config = dict(
    num_hidden_layers=8,
    hidden_size=512,
    num_attention_heads=8,
    num_key_value_heads=8,
    head_dim=64,
    intermediate_size=1344,
    vocab_size=8432,
    hidden_act='swiglu',
    norm='rmsnorm',
    norm_place='pre',
    norm_eps=1e-06,
    positions='rope',
    rope_theta=10000.0,
    rope_fraction=1.0,
    qk_norm=False,
    attn_scale=0.125,
    bias='none',
    tie_word_embeddings=False,
    parallel_block=False,
    init='uniform',
    init_std_qkv=0.0339,
    init_std_o=0.0,
    init_std_up=0.0339,
    init_std_down=0.0,
    optimizer='muon',
    learning_rate=0.0058,
    lr_mult_o=1.5,
    beta1=0.9,
    lr_head=0.00286,
    max_grad_norm=0.5,
    warmup_steps=200,
    schedule='wsd',
    decay_fraction=0.557,
    decay_shape='linear',
    final_lr_fraction=0.0,
    batch_tokens=32768,
    max_seq_len=384,
    doc_mask=True,
    z_loss=0.0001,
    train_tokens=318700000,
    max_steps=9726,
    dataset='wikipedia_en',
)
Each number is 128 + 24 x the weight over its row's rms, rounded and kept within 0 to 255. Layers, rows and columns count from 0. Numbers have three digits each. The size before them is the row's rms in percent of the matrix's.

# down: layer 2 MLP down (transposed), 1344x512, rms 0.0226, rows 126-142, columns 384-511
# gate: layer 2 MLP gate, 1344x512, rms 0.0638, rows 127-142, columns 384-511
# up: layer 2 MLP up, 1344x512, rms 0.0658, rows 127-142, columns 384-511
down126 103:123121125183149150149118130122085138101126119124091095085109122147136143130091140152088144111114117120146134082093091103118126106105130126096160160131130089107158122120140178134105073136157120141122122094106142144126140108107171140138127118150153143135142164122109132139135145110089185142121143130123109148108122093132116139116123133124144139142130140123111111177100119129157130125138
gate127 101:119136111160136090125126126141129130106116151126144097075165128161162144121111182083110133075149166146126129108156092123188073125160156103105150147101128141144126184138148105152151124116111104103126139150093134131111153144134122104137107167110122132103129150110136175146159146135143160150160133132109121083076157146125135138141138113127137119157105141130127150122096104133138164121164
up127 104:100154124206163134139137067124077119103152078137100106145128181128112104136123149129147103090124104115124114140122116108159134122116141161082137104148143158141119111106150174108123116115138141131132130157119138174121152127108128148160119116184120089116146091104108100141140087125100111153114094121091096096161137130113146122114132148136137105119153125135125118126126132140133150123162
down127 101:122119116143135111135181137070104124120112109154132146137131124106119136114119185109107092134145182148122119129134162126167089163132124133162103165131089143132100126107096132111154139171126150103101141165160104126164081123159118092097119144117145153081147185098142144126136130133087125136107124146136118113170113116155173119166165122098126087121144137127135088125117110110090121145140
gate128 101:113162136146129096115128188137135119078146104112143111141145151119111170127141152116110130102125113175150108133137178102132127116153143145121124160151173146141145141150151113163163113126103147120090154090153152125151134080092117119164132166174129098084116177145103124108122092097132093151172117146090133152122159137122136142154133128089136132151167142143148104141097126140132145087119
up128 107:190152111148114091110130135131107144158120140132111087147129120112114145099146154099135121120130171121125124150085134143113151085117090128133091146155145151176135093129144176149143147113133130147108122120142106126124148145143125163129135132141104120131154153157144171142100136157124149170102136166107054119115106137076182137126121124126122149137144177116135107137134163099127118165129
down128 100:118165060111158164176136114134108132129155110159121119162181139101131119125143124124158158157118114110131149094168140117123144172120122103149107104137115122140130120122106121172149141102102145118110118140138089094151172144101151122124111136118105074140147100166145131149124135141150149112088124150176100135121124147116106137122143141087170134141123129141083125133154137141173107154108
gate129 093:132110161122134200137116179152084131139151135126130127169130118114119124086172137120160098106131137148132112121113155132134151134158111147164117164151157108100112141146112127119104117093111077118160109128140133152121136080122115140173091115111140147130116114142125132128105076094124128107101109144088133123118162160160166135143094141121152084129105106156122132141123074195100155082104
up129 095:152137133175110136086114097119130140117100140160088083124130122109166122073138152140130123118116113142160151121136134148135150155108118089171083094163145151166120133133121133117102091130104136148129145149133158143118113106110095125104144135161152158108114128124165115117137090122141147147143104113156114158143156119118142159161114127144106093105126126167123128137128071133105190158138
down129 092:112114111112110153123136161120144162075138118117126132134134182121113105114167121127135134092095123134112131110104161125133143129102133108152122128118109141099147149107098140126144145132106089177106162128132168157110099096117108114080108116099160143106093078111142141135140119105115136107141120137162126108146142092124079119117141117090163114105146136122159115108093141151114134121153
gate130 103:150135109141072138121131157129080145129103146160147096164086160135136122141121114159141124104171141161093114110179125172097119174102097201124105153132190154081116140107122111089112097145134103125150111127142123084155159157089165144120120105141116147153117131157139133119139123109102161151152148114144083157111147141128134148129130103133147152099122107094144119108144120120155105074123
up130 107:154130141106119169171169130146159118117155127090120107109122087135112151117110108167144131124107103160127109103138154115155153136113133106127110127120136104093128126164122129113118089187134164108098125098161138135148126122120120098096126096205115122138148159123152094129108125142166164125113101143159128106137102110144128147111101139124123127095144115155136109122149113139077110114090
down130 102:149135193109121133137131113173173150133148110101132103144166111115129140131142178111155105110125107109141131128118157177129101159115126102142145127128121112113132166109146117103148113117164093129100139118146090137165131167165144133095124135116119161151126161115128119099110146156107153134098080100183112113138147151158095119082095115138088133077145121150070142095145093134097114128143
gate131 096:172139128118112126093121127127112113164112129118124093144170154126142108126125144131174113147093154100121175113133123124134150142116159134192095106123176145105127138168111114095145111122128175132074115165193136149146144070130103135120163108116131109148073109124164116148129121167136101122139142153129109091146135115131129114131099141130152110146149131117119159166148152113189126149130
up131 097:174165089097107086110092152105142149088125143153094126132109141122129108121120150156146124099078110102147102122147114093161112122132146151108108096107144125120136140099171105169145126095100120122123111127144171167148108130171113166131180119104087100141121148092142083188143153151107097074125146121123131072146114116089144160138097100113118152129146121124165124142145148150110129103097
down131 097:139132112115167139112105100091162127126145120093131144111111111120139177157111138189086080149126146113131182141174163137147124111160114158165117152110132107114112143132165107126108138107145107088166159145131120134156136147210138121151145165115114144134132108118110100159075140125166137126151150099122111099147147170119148174170149101095115115150123106106134114136122182109105094114181
gate132 103:139147073134132160119117164095139105124109110120113176113089178118143102122142116150109094148147135077116113130121124135154123118127140120130112114104106108107140136084142133115121150102133120123125114154181157113098166087115125123168126112144162141112143127097104132125113155163146094163116103114135132102143153108167129120133112144138096137142095153112149110137115159154128125142117
up132 106:136117113115133109126172101138143182167119141157158126104102148138091125147205156142106170095112098142123172125139117118089106124134151103140078125101171142113119119134098137115110149126151181155141112102127132119144117142154101153180145099164156136159139110144112158124123111155137154124128099083141109114137172158138094142150158148129122126116146151152158185121122098131103106137109
down132 104:094126143103123148126167106135140097140151116148119135100144171120118116123155096122095136144184145117116109137122121109145130128131195090085131124133108094159139157107152111146111118110143100122110134146150102133135163146115145140125138128122112149084106160113154105142154132121104084141112151158126124150124112137130152138142150127104132174148116116114170113145176101141102110109113
gate133 101:139116145135141100136135157162154130077119157151094119123127130147130143136143167133143164101123163141128159135127131146145140128114122118152141141136131103131124103121139119103159126113132154090089121135102173131128176117117169123182114103137100121153127143143134139119103113165167110125151124112118100117105134150099158164118065159110148072130118104117099145095082125112111107132136
up133 107:117119110176110122108140115132161107136122121127094178155148130132107141113090137153112140137155110128132145148163138139146155106163144151150132110106134091152106082123128144124134140155139110153117095118076115134144115147113161123114172123105145150163157092114109118124121130087136170139124130143112094145153125103141093130140134116138113068122124107139139143107152153158163133147137
down133 101:139079110121159114079107126186131114123112114141108144127130158159115116125110148145144150117084140139129101115144165114134131111125066152147151096109153162106104096138170135126108116111119124122169097149097120118117109136142105118139136075138110104114139163105104146121112144130125163053126093127165081095170142092150140127127146164123128175122139098139160172145144120123147116168155
gate134 108:114134112131128125131120147124116099112132095122117138121105156133117146153127146117148131104094099133141108122074102093130123156126150133141140176144157191114122150150132158137112109144170171135111108117132121144122209156180102179156144136112102135114131122154121138116138072102132119114090164096109097151126132106118150119157151115128121121149161096154125128114116115106089140135109
up134 111:098126186126118159159129148149133142138124091122155129139151123137114108137142092161114122093127149138161081145097110124102102133114111168105123151140169139121138142111136147120115148090139142130139123095110084127093172121145162121089118119075122127105116205141123158145125111149142092156123115155119145143141096122111153142135129085114140085149113176103137123163151132146136175143123
down134 103:125161122168113137089160111116119108184126148160136104138085155130152121150098160111120151100142159140089173157144141084133137116095158144136153122134127117133152132149118171132091140182091130135103131148149112098135082146139134130130162118161125100107087148132123128140156146111117120105123119126093153121142148146115152135112127144098132131139132142174098148093137107094142146124129
gate135 104:164135126158123173150133122102150137121124122125138124157136098159170109103124092139130119150157147110089112082123156174157137143133152124094098153105173139111141170110097168126141114147104105124111139156127074142104126107129126156165195140113108160104179150104146135135145140139127125143144120129115113134126116160095151105126149110092164109113106121126151129131141148100123148137139
up135 097:131118105133141123180158123131120084107119114150091133132126128138133146125111133124154103157114108110130095161141140147108130125129137163129111133110093102093165170145110092156110105155134115076130122129163124113153125116138108159131128129142107131121109113157093118137129125090113118127140137152121114108142133160089136088152088154170125102140131122157100156130127143086108125174095
down135 094:095138132095079079118125201145111150122175144130160128107155161163104108103152156138158153139153135160127145119123126121127144114132107137138138140170129107118109127115117102136090169128098165144125167129119126123142125125068162067116124107111126100113100149110113118130149115115118132105089117131123115163192152130124156171138150117145154134183117158121121109112148137152167145121123
gate136 121:097214152107141122136154155088135151171163197141111133125134123123159131112094176148162123130132152120139112139137153121148125095145121124152141122092134137143141113116129086178121089102132131102113117118105126118111121101136104147151145146096147166109098109109163108109110106108099149126142142124125089099118102112154155154136119080140112134087115128128107110101140124154144154073167
up136 117:138084180122129116115128137146112142128095128150113144158141137140135122130155120114162122120083118132124155106126102085168132119080152135105134153147082099158142166117056169125108116147139085086126141105174122101142109165115116138124124132143107121143168094173092079171164094088136125100128121112197114144138089114125099118137177164149124139167122111160102151083095143085136110094131
down136 112:113151141100136109107097120175179138130166098158092135153142155173155129122152103117128131092108076131128143112099144178118106138098097150129133163145138107130157138130145141148115145148120107145147122122126139168143118130123152140129134145108123140135177124101093159135095149129093138136112122116146122137168145090164137125135111130147130151127138150124138136146147139119109113145115
gate137 108:147100144129154116139133143129153152092089086117134100102106123138084121125059168123128155130110143147154114132149140126133152115085122167114113131098140128149148131092138091144150108121145128155142080078157117126119152149138134092147110100203081134144143141087146128096111163163135136143135150132141108162146184146148092128127103096152097177093136147144131147119115112118162109101134
up137 108:116085172132102098131125122112158121091127155111144098144112104099086097125102114173124123095122075133134122134125115115130105124119112125173114115096113131147114140104088107138107122141139110159129117142087136167125142138109125117149133133188172137142112176095129144121098138133124104131124110114120134145162172129121121105113142143100103130122126127094095168116150227101151124126166
down137 108:084146171131122121093165128108159124118103085145134176168154139115131149108130097152106096171156138139105130117092114099133120158139112114141147167143135137115146147184150123124150117144117113134147151134146126082136114131138146138170131139098148158138104107127133169147134126110117120137118108131121151127096110110099150131150106136154134117161089133105094143121142130127160114146157
gate138 096:128135119147119105137159153129085115140127095136140142126131139110099129116079151123152139134128104135138152148117167101138119153179102128151144128119106090103141115117120123152109124143100131144208124146139122097126134094130142114152133131101156194119158110110130135113134105085121081098075116109096114154125156105145167118139150157099099152162138114141098133108112100091130127142113
up138 090:121075123153125139185128134104130139098122155162144104143067159095104122127107143171118113125106120143165081138135139118120114145157145140125135121152082137122146116117122113092096122145092126157129111131105101087132118076122155116152168084117086143143146115097155126188080079134129104149086168119140077098158153149108158131134134126171099119166114087124109069093115135152125102152105
down138 093:125108111080096120166111096153131120111155143075163181173150101110124124124145079148076122162130166119115147135105132085147149123148130162081132140109143110150116083128155134126166155125141118132134118114138163133154145142146078177125143159128100069155093128114133132132106156159170149105128161146106130116122128090171112163101141098127115132091110148117164134154123189130125153117122
gate139 101:123140098104110140167112088168116136144139133114147157109180164115122122108155101134084162118103162146109121093144139094149092122136135106149102136204129081129132103121119115122129114142164177155130122135123121074142115137072157113117120128161160108050085136129160125134087092141128140124122109142129143118167147100160119158163164127148135134121128142132144128120100146184135114133106
up139 097:143154150151125118153163108125131108128143120179140147122122139116139134110143158117167130108115152162128179109162132133143116155106112091143150151138165102132133089079116123108116112120109125102163114157110145126131123069120148138124077146131144097081100124100125141152149071134124138122145115167111077097129109144174148145134057142126109122137115151110073083129162069104148123063121
down139 097:091137169120154121122130128134118138095118124105138093121146104137094150153145101132124097130130116129140084148120096119123154169123156139124109126084149136111135133124110125150069160087146111086123132131091109147133157119139103126140169129101133148157141072126128146127142176114148164101093115112133148138096161125092136122102150131083137119098135133067113131101103120111144121180092
gate140 105:103160148103098141177115146137131185147137128128077118123095111157104116122158128098141092154138109124099136128117162145128103112090157124130085123104161104146102103168149131129145109107112116124146116145108112163100139089119096089134114136082101124169089159134111118133106126115150168120154152121121100110143098107090126085108145109106152116141146102130194129180122119137142118131105
up140 103:141153096124117160140169119141094117087127080094116118134154147114116097104132142122142180153122148144132120139136141163124105101137126143124122174119142137154103139143133100081136089106123174154149142083131119102142095148131105150105167149090145157102122108131122109118153118152113116133102122098097111117126147122132147108130165146135111163156137171166116124110149128122187143135111
down140 108:127094146131135135134152106126065132106126111107112061105122139075145089134118112089115125089145104115156142142136152146134131132110106116118144156122107134161123120118165104154143109093122104160111106121178120130156167140125097125106123105181124137107121112142115138121125143096110116112094133114116097142147157132123162112125104111128124160150117120136101128149098152078113126139134
gate141 102:146146157117110108147106099096137139130149131113138129116106148159118089130198147131135107106071120181140124133144120075070129118090157145136151148130106096160146109136126134049145161118099117102125148155139101136134110140096103091134148126141153151074128105149120120093170165129125145184109095138138141179135146108140174140115120109112116152118092128162138142134164120110101138112158
up141 105:130159175104142141119082107160164167139087115108131142147147134093097137097133149136129125151164102158099125150152143132091098114132138126130129170140130100102138099145172123133118117118126117098122145092100125184133104096121118137108153148107105146129113102106176136131089165097144133107098120104161138120121160132138162194088158136128130128105173122111130118132198122156108134112114
down141 094:114067142106143162085116140152153185105063154119112114107117091160128121133108133125147163155154116125139118139121162126129134101144124120118150146131157098133135108106144155155113141123090149136107130115113129157096124078108136078141150115145158103114121176085144097129086150161123100106117138135109095128098136117136130079167145084181126142173091109106138067157146118093121130140166
gate142 106:121105153118154056146093112064141117118127150144132117111120147107145118145101120116124125120065107149133126131137086100145122132167126135085124079124143134146131115110099114128129128113146127115150141112142144136151132125152118134126129163093111114132150120127103116155136132141084120142128153183143090132089122152136141127101146115148137132134158115121119125160100101124108159100142
up142 107:156140092118098107144128140126141149128118105120147136103127151085167134136146129115138123094118073117104133111135142153129129133128155129065164150117116142118142154115114146129112164116126098159072112101155133173139129151113059164169095180128166167122140102126120108093146134108120114102132133152124163115141095155116145121125155176138124105088176106134147108135114116091181144093085
down142 101:158126143133146128163166129122126093158126151154144133099118109153112135073132104117114118120110115119161116149127132120131124196153093157123109140160129170174102125125123127095168075152119104161150155140144134133122057136095176094165144091131114126152121122089152114146143182075097115135116100082117148148059126189137164159125092089104105179144104077127106105105155138114152113113106